Part of a small language model's weights: 4 heads of 32, vocabulary 4096.
Each number is 128 + 32 x the weight over the matrix's rms, rounded and kept within 0 to 255. Layers, rows and columns count from 0. Numbers have three digits each.

# layer 9 attention output (transposed), 128x128, rms 0.0672, rows 57-99, columns 64-127
137154132147107150121110153041118087107147175094088130127078185160103100160141160115119124107123113168173140131136103110153091106123115137162108132161103132133135127075135196146063071136103158
176107083093033142170118088164141192129097103130139104141191101103123102112144109117164102151119123040093153120101134121063165140141111113106197141151178112146176102179079094163097101099136168
088059113111111076143094085126122146148100097122139136102154115146131142091149121084134132100123105092126112206125145140079180078121163086175181129154099107125135104166135085136153130124131135
091105073096127127113147109102178133100150093107123094163134121070108120083140178153175133147167098183058135125137142122150069130174129105148113159106044154145135119145107104153127161179096126
127107171138082143113135154143117147153111101109108161101208149086155206135117139120079064114108182066206139129151138171112128153142142096159199093125152146093096112135095072169155129135154132
111180133103108156173159075167145091125067134055115165150118118120154184069152140179139129179191101142058110142150151181130140142155117129118080135134142069074097096133113127139103132132061139
111130139138140137113119147050136100158156124115142102128071137193138132142126164151142149151173129185137098058135183127212108130115143148150070134119095116136125140094208156140120119136111147
119148115144092090076150084142124112100150123151163161090106100197061114126131054149165106104134094162148117051138148200157161124126126156158145101140168136104148119100098024092115113170024123
120093103137137111167122132101154151165177079130133170170093110149126157180157137186069144146125169168151144127075115182116180175113146148094142152159142131168072133170156162232082121117085145
139111148091164165072134172147108139082175060068109157085095139164142146093159137150097127108119172175134204042170132110101170148147141139098106125157183157147080125125144102122119141140164135
159147106106158119144148154054158148111120145109139090136150141096140072143062084133115140092136054105073147148129139152182143119105143183121139168136128166123180133118126145164135122104127120
133128123120119158141135120151136118139121126074124096110069113133165101070082133153140169134125111154097078082108070137128121124177084123112175130137110167126124149089134142201101139113139123
113136146123120140170111147127090086128110127126118142116136101127141103114098132086162125147150136115137093144093111112148157125145149149107162116124114132090123108145107119120089154126089112
102108173090153125151163120147135145111103113081145129106080103101140082105157186134125155111158108148103083106113091173108120141164088119049098131137090053161101098163130129185142094116121121
150116108132116065105140094091147095108131086174160156117109114154103105116103084096135104064146106071140114106110174077171154103195146080152153058084123104177100134061160210152162144118105144
081143150198127150118159135120069122149179112139127119124092112174163139120121103144108097085160147137114119128159116126168163129106115089139110058105144151112118063051110072136098078134097180
152080139124169112149136130025103149111164137168157134094127122117145128189163195118098140104113145148137150143172165094149126096126174130122091082074118189090061165182106154121158083093154140
104116139182092107148118125165145150114085129131182121103113190174131133115166098124124117150106095126165107123094103138142077110156109214113127099105151077101132148119087096108119131182097118
143145121088132138116156079136115137191135180051099144165081141127187093156090151181097146117130078182116110072148084177090109137137105160094093199138177115155168118145103098164124084150126098
181113144109042120148115095109137141127122119102116105175150134133126049101130116146098125123156101180138146067110094126144111125159144125090131130168107069108136132071102099197113147140138142
244116162078093110122114109138115133137081159143190175041183121131132074136132180100120102145148152170169172097135091101131120151118118174165132112144095074140186146132074134140110126144110117
132164122098135159163221149159099149126136206090177100128104074174099091142121086180121170107145105157176107103130094115056104148083141157138163095099158082123164123112095078144089124131118130
120122112119154127093137156092145139127113138118159112117207109064118096191105126114132148094066119124101124172094184099145139101153118094105117124111094180108151134090045145097132133077129088
088169177103165140076130167164124173148131101045082100158083115142102145112170103144144172110089146111117171156136139152105091130210121087083123094078079163120066155165133146153163075152177169
120139089089053098164130123139142192108117130147106091182126146119163165067059124172144129137069013154123135116079129163133145125152169138127226161106130112109170120146137136167161170075191141
126138136112211153122151128088129135063123135136057113096164109052188100074131151108146186146117097112107045129150150092128111148120141120096122116140120157108135111163167146117151093079151132
105156106150092109181157105103162148107131193159078085128082175125177125082130171092110178137187131154144117100121087118200170137124136155111113144129173116123171092125161152206104149101112171
085120156169137165062087164137160149168119125128091118105140126117115158097121169132098194163130156142069191136131139097102124135129104098121109094156100179160111136073129146114173135145161093
129146172154128133094148175133147068192086138077117134147124063140151047151095099160129165089142131112106150130112155119110152169084156154177118102159088127178131081111137139142117085139119157
135050139108160169120119129079145183120102124132127097128165118086112156119093165106071110115042145149074191113140114133122108137125161127088091145147118128093158129142113107137146105094137166
138127142080114106090107104074102160207132135105105122122153133112164147136125164163059145140084084136131205150149123119104121175157160182056124133105131152071146148150106141128187066162074144
093152153111137123128225176133124128172108137099111089115088136120129077148190119234090143100074183122142093168079144126114154102088096136124152185114184143227092186151170094108089110162171064
115136140160118082126078108122153123087123140088122106169113149101166165158156139169078102138092140124144184127154141112150173136169133135113072156129155068146153087127115157119162074103108164
127149100154111182101170132112107155112149089128039166180140140146165137172127152098137172150145135163146172093074152153164159085140150113082125166124147167143159067146100141133132156118181094
139136130145122081113147134130121167140080168135115051088126187124155104132149138126063134145153096104196183181156181133087153119154143158100085108116134138127168156085153178156185125145124124
099144084146154151090110125149156093043128078146164164104151111071093147179101160155160093163130107106149063142094162158109151128109159110180153143152121101159150154122127145125101083150059068
156115156116135085114107108143088121192108157149166170075098103143121093123139128082132073118141128126109211141127122108117188176118145181106082096105084084161118076118109092149159124103087123
132110107135158122127033160141160083114124117090149069128195096107156115155139121113131076141120099123137172225176191082177181105128128089205080122155104183131077110100135173026154103062185108
171125154116134115130130124130122118138070106168115114185122178145159117133113166099131072120125151149122149097080095094178161139148095169122143168133168092186174108114094173137127189133124131
132183139080189180175086069138214114104202097129153123099013153086132121129167109195164157079171085234220152144144171110099092146038123132138095205078200088164147078109199093127148222150113099
119141048105149136129154093107103088133115083169149137184114127095110153126087107100081130178110088079123166139140141158106081129119133132132147147064078092176124155132110121117108136124137122
142093189124198127152094210123123142115096170167116194146144171170082073115164159130147173183171189174142152163173103113123162100107135177137069191139100182124083045164157184107110170167129191
086108105092068056122140136165144123183115058101128104179103121135119187118118150105055138151167093170024102063128045042140105179175126210084141126126123079087132115123147098050144040162134176
# layer 9 attention value, 128x128, rms 0.0265, rows 58-100, columns 64-127
154111175111108132127172098146131117147091122138133165102134062102153120110158117108161085172104101075102126105136116120167137181150141145124124155065125131151132119154096056100142099099105144
094076188132144109098104158135155134152128112106127138106133107153125090144141146077135147143113111121124132155144085142103158125129172141161110155114105072139113080166119075105154123098125132
131141078110136166137141188104063136133174111064157130099134185114125162086113131097187135100107150156116108113140101100116127129170108085142156129115126174163146103087144139177153135203113186
112133099191095147123129128130129086145163170143088155142162141120134127161119109127073090163165161120178140167100088148133194176105140107123102136067119092075116121179142117130148115154128081
103146088102140118172177131124090090151100087145095161142146191165147196098153143158126115092096063107072072158149167153113166094069106068107050117159157081083083073171109172165133119124088112
108105129107135181122095170061185152130126132136129090154132160166118138141148164151123133106162138116144131138129187146139086085078122125112097149083089132078165182080113208111109123156109072
156114134113132123190161142127086125112090110116093128102146120092149142131104151066125094132089116127137129134105073149183113167129145079172171171099096138121091105185084145188125052169171118
128177185158069133060128093134136077134139178141050129093143128189152144123120156067179113110132127149119137093122174133155097098089156119205098133071141138106126135082129079092097155144138126
138115097141093145217147053105165090201111152169095085175178108127121140151109118114161152163142113131098101170071159114113133156122152131150136099102074160119169100150090074197084148196103104
161141151164129137131109144151093056133086141149159126127137064155157095152121175103184165200116167096157106117157142127125098173112154156113143136175147110108122105125075135091107128191143121
117139112104074059162137161089073134166135100137091162186092116143076140177191158104084155182084109179100146139095169141165147118085196136132108155047093148076044093138132050168129129149140140
142162128135087066082172131108142225216097107080088098125080102148074131113086195148035113143148089128127140124088208127229124128151079055158115098099147114165104092134195066175162118021126138
132167043126146094097166210141085139204196039141081114166121140140051158175152110114107096154139136190143170073100123131139155126082155120208148170077091178148138169134132048135123162147094144
096096129089132121123116167196109151105142170102126124148139102157092087095167139182150113220180116167124088134121085164178064104097093170126091144136125123112145152175142086052149133099120081
134124103155086112144134095129143177172113092081121130096114126100093133132118162160140144187099114114124127115075164175120064116166115138070144167173144130161127142148141091198135159145146113
197130127160119131146155075139116105166106139142154123127144130149153140108105054184152114175138149086144068179098127145148092169125097115126077161147146159115159122082169118116143121120109071
108142092137104105136168133101064146146155113147094166150150059091160141091181202133063117114164088092119171116134132136184191089140109051175171182139096207164097124126165086117134115079144125
140169130143120146149107182171121077072126068138123154139157138138068154137108128059125154113098169139142157146102156071123146152132194148177187111083064125103112107133119170126062164175150155
095144117146204082164094119170158146150124102120152132128112098144138129192121137076149139139096093126080122085122116153118137145105126130164202090040079150198099085132142128052057131092122113
116130143167127133122135105154151142110173117101098176189129143143140133162091040077118134071161085124145060136130129117091113147158075100123124145098120150131092084146099168056106135138114133
147151091160052111119065138118095116141159054133064132099096120085176137130115125106174142109094087111081156140115115107127129107180156178126108175163094173157102190141127134165088154126126163
130120136140133144181149117136155060128143194137161109152140101154130079095175171161180145150156175143189179136182042097086095161135076224094156138156155101163130137100183167137146113199087133
183089050073105133167124159097085110115135115156108130162156142110155143124122110181119118153155158138096137090158127107114177110081164140116097149206147140098167102121156096193127137111123122
077134159126139180073108245105097105124097127185098110090112152117147104126093179091154147148064190097073142133152156112175159158122124136152138132106132143152092153154089078107112153147113117
086090106110134115114135175135126098150125106087203085159058148168000099173107064151095130121158162118142147106102090090068116181120095127118117122176107124041206142080076148122206134178089105
112134178164165063048063146132086122131120084059171118104084131189066099121136104118133113147110088101074088137089171160123108126116147093130126136113095105119119111106113110059147157142157129
123089074140165121142146142099138076114145192115147110159156141171151078107199094177112108064157154161158118163121127105045213113133155178069154164109123096079188145084115202131147158188105160
157136160145112093172099162105077100080085140101164131105138143137120111203124147069138155148159095108142105154157093080102098086149166223064127133150177134124162118145069126164140153102084150
105196098146169176111142124122128049174139129137147122133115153161141113137123110149183155129090163122129121136143163124079151169081117083154163111103128133196128160099113190113158132215126094
135129119153100162161125173126134047079122127096088128128152135142112125132084126134134169098163165135143082082098169080135136162144137132184161157138111124117132069119151168087105165109127103
187166073143105090120090119100150086099151157130167138184157098102132133149136183089197136164161108165080221076122113099142114135165196191109059131134066144056121065106176147166164109095075173
120127133109183121119109100158118117100090115161147156151162174129086133109103134084161183122143103128167122101131157084110118073108148113148141115084159145131127151166164093130078179178127138
093098158171143100130109119106174115135115141174171096086124095173125127093135109108137130137087145118144163220155107111068152177152115178143200079150114102110181135113121095184077193138135166
081131144138089092126087145115076115100236132106132108124124141123148129102181111127146151102122168102089067108110059070110113063144129149114186148130126133104146186144110127086124099102102183
100124184130083140120183117125117145146153167179093126098184165153127132093119081058089074110124102136201144146194093111126110130083123105150146140083139123093115119207065082162132153155119150
140198095145142118153164159111138134093086094063076110202112121115132129176142175168142123105133146107136083109099112151169106098127154076179102170116184146147139146193141107088122126156092192
149111194112136092152155086113116108123089174168157151135128198086121087129140132115164129108176156067153067125126109109154093097141143202017162070084180076131125140135192161152112119126075129
101157142068146120130105140163163145132124124115204204133104081168041085113128131123138125145133062160096158115124157149170098103132170082158123078044086130139069068154151067075079150115129126
110194169196114130111134069133162169062151108168157121065108162090133149159177151095208102134132143159169169111185157144083102123128157164142096188151205096115156017152223140141163226135088133
095148070107191114137153122111100123150102124183173116169142093115158203108077144140136095121121110113115125140077157135210111092113141160112160166087115156142096159103098054133126159096135105
155127145097152114131093204115155160128151137197125147168100167137096093147123151172140155129170120147140101145201140079148145093181142195147096108146086126110150114140163116174133119127141171
200162089182092161175179106109064130179104083117115129120140122201129149121061099095110086144116094105071124065145106107102130211162119136140155136129098128132126130084178097126132144152119171
112097118096129144184159123071145142197096138225151191142127120168104143135116168144133117113165107131160117144110202146151152127101149041097159149131205139147120174085091108085169114129114113
# layer 9 attention query, 128x128, rms 0.028, rows 64-127, columns 64-127
160141105110086131131112148132152142142140107085111101099142129141139091108130140124172154107111136079147103141144115085079148121182109137092134116147112146123155108107074158126142150166143125
129112130166155143105116118113102131110153129088150124138116115150099145155095119138097104122141121185154192110125124182156170117138130118169115131147155067143106146167133128147127142162146143
107154146105150118120126123146092150074117157168128138121138116110162202165139183101127132161081129112114122075106110154162116117129108131141092120125137189130132127130127115145118146131145107
148148090162087120111119124113118126111126164114140108125171127128171125097065156147105174114112102117165124078175110151084168150129153134131164127139135107139180124159090129143147124130159165
130133168111128135117143081175106161119120158135103146085056170178138166105123106069122108118107089116105105114077197103116137063062148090147147137088131129119121128120141144117140153138125090
107177098094163150119139064086125198126150174152096152124088200237127124134155179196102151202146138159142103119164181156127152218052110096146035143176126085097147128142188142132228103101159111
165141095182097121170112133170143137081182135102145170088137063096143156217108138116151126089141125163136135102093117138106095128177088151129148095098128115173131094153203149131184099136105159
182129138185137138108138073127120153182143152122142160177163131145188142095131103122111130136141124121146161120107156193147117132124132126107074133188112143145154098172079115134031150136103127
145121157143090102143130159137130115120133109127110147148171087131163104112102126083142164104137119105122097155149106131167162120170146162109164169084107160108143157116090131072171140184124088
095114087065137145103119152127134145108132122124143113143148116129141153146127149125126118105085161115128145145132111154140118138176128133108113089180121159160154104165186119129154152151158136
140132103127156130175135146136139110112143068136134165115153120125102116140134153074176141140151118145120164174145147100175083091109160143149131120125120132152064111124178131147120165054137136
121147157071131128129114148098052178109182144134099138116058137113133167143160163132142101127073127094111084119105106170148115100131116079091104117122126165103173149108116147170160111152159089
134091124130141097155133115138140156106174157146142079152103173178114140107127078202118110061161106126170101177107144103154166163107094086110118085101100148109125167094134106097161160137086085
050076137115159125082047099164137019137167094144181135106139196135133146133137111103144062098121156121180178144123110149085102062084180123155159064154125174136094128140093131076126162120128156
098179144092208135158142160112115133145122179154103138166153059078071157046132174158101018184072115129088118101097186161151064150135115100123092115123192168144167054123192125145095111095157106
127127143071146092088143158081128118136189133095119141156146079160132136154155148096106118187087141102146127170187082133159180150224130127140095153151153093155142181144156083135120134151164132
172161122124073162193157120152163098154090106152121114151119153174151123141125134093152160147121135121158188113122104124112155166063167155109083186174122092151131098146114127174116132143177138
138089181055148103105120183124127123112140094202149095077133101132135147191132114046169143090095161091165167123165127064156170118133178166142151147146114123106109159138141089116166119135101145
080109095152142128166091133079072113130137064159108099152162200136121129092083082129129123159087120143074132089165144182117140157039122081105117102129158094113127124096153169141138142073153112
150140137100110087138122160120131144120131086207177115159155168158154178116097099125131079067106106114126141054090125104111120157105083136118098123099093117158184105165080128106132155129111106
082162044130097108093124159110127111094110089151141061082159155140156124111132117153072130128122124125169146081213119149103149176169148126164143110110126087097105133152143159125181137131157198
130177125111174132113127143131130028036121146166102089092176124100154102070161143109135176131131116105120070113221135086058127157143151097167107129135097135110106098213190145102198107142189133
169165103095144104153138085110137130147113192141117166129104170182147087161163128179062085121152106147137107131156099157132144203141131153153120073124147128113155133109142140095150123108153115
120127162121134058066148133149095098081191165059124093173130090113205079132151148097158182098119115119128149092121042136110076162171144151117160225031073167164113112125021090079117183135105192
131063147128138143150111075167107065139096148133132176129109168116108133144105094109161164133197111116118082128107183144138136099033100106125102099123135137122135086130157198117164122099049119
147122136146139124173140134169161134090091130099145139123101134111152184106151061076182192118116128108086117123169103066183214139137159135146130146103075147091138153159161122149111107104105164
128127057110119127167125129132105113092133135159121112108107119101145128160073100134100113165172099126154159163108082112108145105143119133162156142152145075103102177090135093185145170144139154
133171019203115170191198104154161079068073175174169156182170140117107163115017094156108170180188106104126168132096146116157159047157120080117165123152086133148179138091124122108100237114041184
175177044144099124102212185110161205057167111067123119148156073092170071151150187130119167135135171159152152128173072077133079124245154138142138226130099117133119152150119114120116145177145181
103138146168196111121113174103139124101204084132056040128090222150117132052184069114161217094191095156107112090219145132114158176062100129131091157130107147060072216165148109158199098129122168
125180120145167183171129100149150058134108168168123126095192118139170168108115136084124146162114168174154157131165085075116139117173156115158137167196138135134115075172144119086136133171135184
162103100135078096092146081151035119163148176173132165129087114143129137160109094188140112122082063102100062119109134170166111188138103147098161132027120095156141058098083108160120173165113076
189119159171158101105141128151086149087133140137173126139166108118128142132087095093166116111179134178117132102106154138164077115119138108161127100078095094131083112168126134094105131153062139
094158136124104139091122147090149133145138114102098111138111147148165111141165143127093194103096122074099127105137112125097151212107141127114102140118118141042164156098163103160163107112187143
093162117078076132101142142100165164144105127121132113116088124118158129158168178162150177113082135028110153103148134129135121161111079109115091141147122143099156167102168112180220135102215145
129082106135143125138131169149172074174078142175152105171120181134093152147132149218093121142132094169143192091112121108146125162118196180178151119120181064193106144092066064142116186058101160
056119108109169135147105155143136128123140120071127061185177121086098106053092190208144170110136136156050148126166172128117162112144149066074156075124041156118110128140151160117144157174136095
088124184120150141147088072114146122124075205069167145122129112118163117131125201154142139134171138173152131131060130153104107151146120194113105148128132120140133095163163115162141094106101143
115145213164120148192135090174131147123069149164156110058118166184139127114142123097132149065152141113141074230104140079138160129130111189131149087092127113124124060101116125117127128171093135
098143188141233126111141169112058150244099142102147119106089098096120099127195147152155085137148120073078134228081077161236218168088132139126000086086103162152104135102097111161105159081124096
138102141108139121074141138124079145173138143116097121097136093103115150145099090121112103184121122168126161122130150110158117112167134131185121104111132105141120162133128114091099172115119171
151100167137153089140107092110076116103135134125101118150189156128117142160097128115084084167125077161083124101136159122155083146163148177140110073101161121167114098113080116119131094115128085
150083141174180091155132111133082099204102149151092126137178147139144175138125092087100097143097094176104162124108158127099080158071165133129121105096182125143141085122055135120106109094069149
160157126130142155167128126098153081091132171154132141093131127087159143140154099088153104133111147104136137118137085141091117150126099087134100136136121144115191078114095138101164111153118141
140144179118178141110124165151150083140137140090163113145132123124202095131111113119126210168152160191113133079128149092114087125202143113086169177170144100144115168189157137095134101131143170
047136104154139089100124151134150178119142095072172117136179080106147099119180163139186160170134148135167129150112090139130104085114102082047149115175136145107113093105160150184158120170127131
118117070116125156044144177089182164115172133126141130120127160163135091175152125178156119081100120118123137096132091120126141149147116118156159130109110061077116136119147161160161104177177114
133068127106072134170054121129112065112163114064081169170115130121149113098096127120117137158104099199134123114168159114116088136134134152130149080141135148155108070159169142131099124129126125
119089141122170166199155106092040105167164131096050083130145110111152130073094136113121144162096111158072126084184162111137180159110145122163126099173048198193098073188106128124081135098165151
172118109088101166089158169095113151166096123163099126164111071094093150078073121156100095117091167166137175164149165170114154159116104099187136134109181112149134114104167154143116126120140062
215183116197160107156151174126139165137177109119091125167128075090134149141141137113133164188149147174181120194119081154147179132132099162115122204109153129113136174164151130235107138130159127
123081177096138126143079094159121079126123126149133155096162136106051180107065136151131091072151127159165086130110143125161144085142109197142176100166184156097127118102137141100121136173119078
042089078061130072103106163094027142107160115090193137161129142093125116159180158127175145126071127167135136106086096161108144097125181168115141145073143077110125142116096105125157101143082159
198106150088143094097107138116096129136146151157140170102119094125157178159159111103131169129155142121137100144122107123132172129092142132094118148121114130090124106095161109107165084129133079
072082198154135096159117091108084114179079121111135131135149110088141174092103158105142100164106103118099121158106138133135107106144115156104134132130101171149115102128079123129112160114123158
124128163125167144171071124159169073057164156150122155143139115103084109117144148136133118059141163140150113102098100160118094154101125174132133130120081122109172174094215128125154087150109121
119188153198106119093141072169198145145120149167173092118164107136176151077170158127124090105106129137161148153133072148188141090148112151096117154154172152116126144120077128123084149135219107
152071159180077138165104065133150102100192102098034162196091154139102120148100126142126086112172078190154112123159048174146117126162120191144094094091166125180127049201092141157096106128159119
141106152156149109171116128159109135125117092164153125100121167125112127162108054129125148095119096084121121124092153087131176146078147145132099128156113115112145204107127130119138144106049117
109115175149165113150115099188159124105109152055132160089094083192173098105135078156105149079099114074079073171171138118128081202107135122150153128098107220108084142131133139089123108093142061
108064081108101171145089121126127066097140092138093144157139178120101087164154109146146064118129143138191147096098101172130111128086106152149142068109162107107149111116088124107129110131079140
236153045154095165076127142113146074180167166149125130139078158146128095146102069118117153146171135098112127137128138176154114199107125119198152136143164113134141195115167119155067092101093129
080148108117205156118111185123145090156140118114147115095127147140127119119122115090145102144127156157107134154128142101175193165124157101157153143176151142102096128155143111124130113164112119
112123205086104165181086133099088083160149164123122165095085156162060097132113049088101113163155129172108111136088157131110092150104090192171185115101109141139130152144138067127142080087090177
# layer 9 attention key, 128x128, rms 0.0271, rows 64-127, columns 64-127
167132098112096162161153127143150114111155117092111063125125093119132086142161085105148169080127164068180092170166106082080111157143140098124113139132099143090196096116076124143144092164154148
150085101136090111122107165142155150170178086136138146190109114159114111078103154139157164111104155152129137060127176148094192120099112119130114129143084096132130129129134102131120146180123151
099121238126182124119141118171111139108125191111146159080067113087120197119167184138088048141079121169103102096075089171206103098115135157121160139101143176159114098131131119127131100114094077
103113126126105138121128134136143119107119167134162117154118126144159125116103083135100165088137153115184127140149097143060139158150114170118169133138102131160203147133051139111167122145140147
143067127150121137110137111150106094169129130099080155158084126168157152074111115065127111118097131129110109168078111120115090105094152156141124185100137116139115109159103166135145113124087122
137148086107111139130186043082152153142167148165093149083107166190120186140142137186086142164106146131125162172135160132119138172102122078153098170128099104115157141123165100123181142124156131
164112127128057154114100132133106137124160124093127187102121050121132132162101105108139095086149138157152143093068120187131128086154078165147182077118105116148109107139136111101169148183114114
176128155186212093142108079159094140155169106152147134144098123149106158104094144121157102140165116139119132151107191173152116089123086136141087084132147198171169116157162103146038126136135135
101124131150143122104089130119113139136176129132100117114150169119117147119130140180075111163173114136141122163134116181130112095160095111127113115135127138078143156162213073132127132132073131
122091087124133137110101148144156103102184173074185089144114130112166155149122155192147135120117172132154135107168118132095145109143098168099167133113104131115195179105111144130120176169153141
142147161153211120151160111155097143137042123120130167073150052134132131151094123069136089169112075163107131119099101118167125111069141083180107092117164137175044091139168144124121124109083128
098147132120094148123114111124071138111161163144076113144068151097127142143129173166108121103079098081124094090136111182164121054151083127059142114118119144128189121155113182164180169099184106
158081064114111105127125143160132147118227152165105106095161230184087167096132110198126132085179106125137099118082140092139178168138111068077123082072070119116103169082121115124149187171089094
036094101128197106105083093155132059129154070083186166110167163128126148131137123103142094135129110140146158167121144179142097104067155126096149086148168172130104094093117154105109095101135125
096175142079232129151187148091135136166122191153115128144144103089127143111125165120085024169092114105062144117102186150136058137108120078132152136096218140130155132098126103152078105120179087
130171129074116124077118148087167123169157165155128096153153106141167180154146134133047121119116130080159121120143124158133177146189151064183152146128124100152127130178094100108101146078160147
176137067168090134133166158103125126149149130144177124134098154148175143124141090114104185149114148063162177153142116089105184161087179137105160191181136144118134124166083117140124130118205137
137105135081108105096090181114162119121140129145159108123175120099204165162143131107111148088107138082130128071157119104120173158085196158121097177120105097139107153178097102130149124102108153
090143150150144175138154123115092115160089110167160121107116137123115128133143091091101102123097096100088142129144135129136167146107101113096074135114166119136110140111156123159082161163168119
123120164124103087133141191111138166129143105165188132153163146154129130128106120128137140047076146123142130089060112092079107118118108119109105170126094142085191166092081124094150125124123113
075152093144088142120152122147157098131078138135170099130156146120197161151126114135105122105105108129123162094162168151092148162141117142132141114142114073180136171132113160128157125151151171
101125157128150160121153105070136051098115148146119138055160137101181138112142083096170169163102171132120114133170170109037139177098137162158134124125112086103137119186103141076186088169148175
113116134096161077148120075111144120129124159141100168103110149185100101161105114145116127169116156173107120130111119210132174129128106174125132064140136169131147164090134167079124102112164122
112130189109135099155138133176135132118176177088145127108119093115116106127175080123137095114138105113130148127082081157117101176122160119094156184075106124167120082151102086121124131154083163
116057143126132159126085081113087121136096119123105202142123139122078105118123101072100159114146172113118122161106161152108107133096110131123129094105136126070138038159109188147101115124068155
174079140175120135129112162145112161140097169087097197129132129108206144063130083109117152110133115071080114097131095105173159110125135138151161182090049107149118133165112140072107152129158208
116117052151124150141126122143106119071152111136107126118123140139131121139059098155104117132153099144176149191096126136134142093179112130141146113136105111123122168133147147197167157123127138
141139074204133178158155118138149078071044187154130117139168146145124171134029093162114132154176072116138134137080104126114116048167144129099161125136134130113176155089097156122109214109067187
130162059127062150102150125141186154103149125117127102172158113139205095117107138129113155121135148145171080114186070099144103121171157125135129187152088136131120115145100104122185128156130147
089145137172176130145110143138119121079183111158116102124104177108137117089160070105145175138167086144112130118205167130125156207125097105139092135159101115106131146177171107115178102104084199
141141118123162162136125110116146047113114147155107105088183137146187198134130129134124120168133136169154141123139094123102128120150161138132148174168154141107140147170160108081152140171134155
164091148127106073186119104142069133155137162177128161131076092121113117169160103146135079146086104151134065120114111148129113168158135115095118096046100154140147067152136152168138135089094117
158099166093242058075166108199084144096139106094171155132117125121118157160100116095143117109123129191052123083143164138185080103159121137146115129127134077164072114150126075166151169127091106
095109132204193110157116153143109120111160157141135126198093096098205119130147142113111145126143147094126170076115114155113082107122126125133112151109123116140105099173137179154098110166112123
198131129086143134168128118130132131113132171137149164093047077137154153178133136104137072112094142088152121136166134082155133060147101114117070135138145159104177105127148079154085147081143106
106145114147135141128131128153151068110109177135120140146139137109154096133120076093074105174159124149170179161119099136106141144141155125160155122097131108130140159132155121074112124101107188
062112171154131184094119145120158151141088123109177080105141140122054111158157160114066081131115086146049146096096130195131118129088149100126194062129170093096149166133150138133133165133155069
080100220110174115136143069163112144126118175121146204133130040075135155051092178094118144202105152164098084157093101208112135144146089134131182159118155188134115094188161115163079064066109117
110138139129129166179085098146139112131136128103155038139149165122123165105145242171108167089141136132129083142121158108151176127128146157167121127110122149187143084110131124111145140251111130
158169157148220136111094131062107133191173101131033101155139123094080073103165180090123166151189094090045110165086108146195166170101134156162110124142079169127136174134086093122111128101140140
086154165109100189115123102117161132114112132106154163131142097118141105115108126150120137141145127128109119158110111135128091130093109151117143119143136152162145161149111114131137104136115136
153106157113140099160114136174128154103155097109116121134130137138060122169092100137149102125152161188057109128140184097209037073142159150140137113104114154178073115140155111121092147136085100
118140099120123097107184126129187117114134081125082066147123129112081112149118069175107086157114034163120228139126159129137096137124158099164097124078185090109115148082130105161109139120117165
067151119184124155122119158057093140134122210145131175147129176093176143104124147065133136126114210085153110132091071156068156109128121089127115145163133147099129105153096137101130055198167127
119100175109193193135148162114122072123125109136149118153133148129178106115160112094107155140108193152145131089171141123119138072198122140133130140129157114106114115136194143135104088174122198
056121124123081146143175182194165130090137091045163100100131142108157135138129145141141190120111108104130135106105168167072092163099089080071181177138115130138136162116159132179123129064137113
177148143119102158175157120116157099123132142144108143101116158153109024134118094108133142093147170097158120094128097069085114188120195133129136152112124140093140103122128096152182061104105130
095105100059134165130039099111116142126136118053161164091129077115136147107127142118142047155095134195150135125136121166152126089180100149111188104118125133132090180109088166117092151161170089
138069102158157127172114167080028129176156139180106144091167157105159132065118108102175135137090128163073137081174130106145217116103142178108143145144059169069071102135108089132076135166135164
197124133141124170105154148057128158142099191156139105148145134088132102079105151128172136159066100149143128098153195099112166174130160085147100119118145100086112208042101170148190104122154126
203143117116106103154115175149112148099194129122101132151088062132137176184096114132150179154117062165152120171107136154111136131102126142114164135145154093160170181169128181198069086107153168
185111170127145114169119095081136175139147107177158149059150147138093177135108137143140100075122121109156058150102163105154170130122056152114191138117129185139157156126103131111153122128116042
105125153088096073173128163149105129129153133085098161176080130101116061102137134136158112152108104113116133079095139187111095105152189119113138153094163118130125154088090143099160120081093157
173112133058168082103090141123106158132140098103088143184100123114124182142202118068134162136160164126142129150113136127164170091134113076136145116121078115110105101154153102098166063161090081
121109155122166097152153145112125129154154086128152167194126135086134165042145182114174116157115060081078086123123125153153138135138060105121118159144106153159120032190101124143102181104127120
125100182130075080140117052170099104127087190118171201084161069151127178166084083118106069108119140162103119131075097154133075139089115106113175099064079147168163115113140109143109139058141118
142179153121111132148180162126168150139163053154128078132076156146150130149170084167155152133112151123173145160067148170121133158098123146079113104108137104157143060111146143190078117069086132
150120196119110139147066056129108161139181090084043182143071065115095111119100152138124103132129113154150090154076087161148141175169088191123131082166163136168139128148130149162127089134154053
151068123168134152144131197132079116139117181121147051177168144079122129162096123125088079118097132087077142144180142067150185156108185135163084103139117135116155118076128136061113160227093144
146145082110124127117135120157161131118130120099137160124131182134138150142146100149177136120146142155102119141163137188162154139124130138157144119107074205095092125172131138111130158147151091
121105154150047082163077083185098146124106108136136199131084125101069033109132145102139078130137131111119129094096127183167104170056141136096159088047158132146119121130153073110158175108117085
188147054188115164067186126107162085098146125186107116116096103136092107159131078110112164140197143149159101129180171163148077136088138132154139132137199090121121118106152150155073098181082149
095184132174202177118082127084110098152141128095144125104137144146093094142189116125128107129146130208150143124076178088164123082162158147177134157088093129141086178136116102113183153174122106
107093181076148129135130096121098135105148138160174164141086035143105131101143090103064116153158091143097126128125150155149100138114100164150142150138149185181137083196143124105103119127104112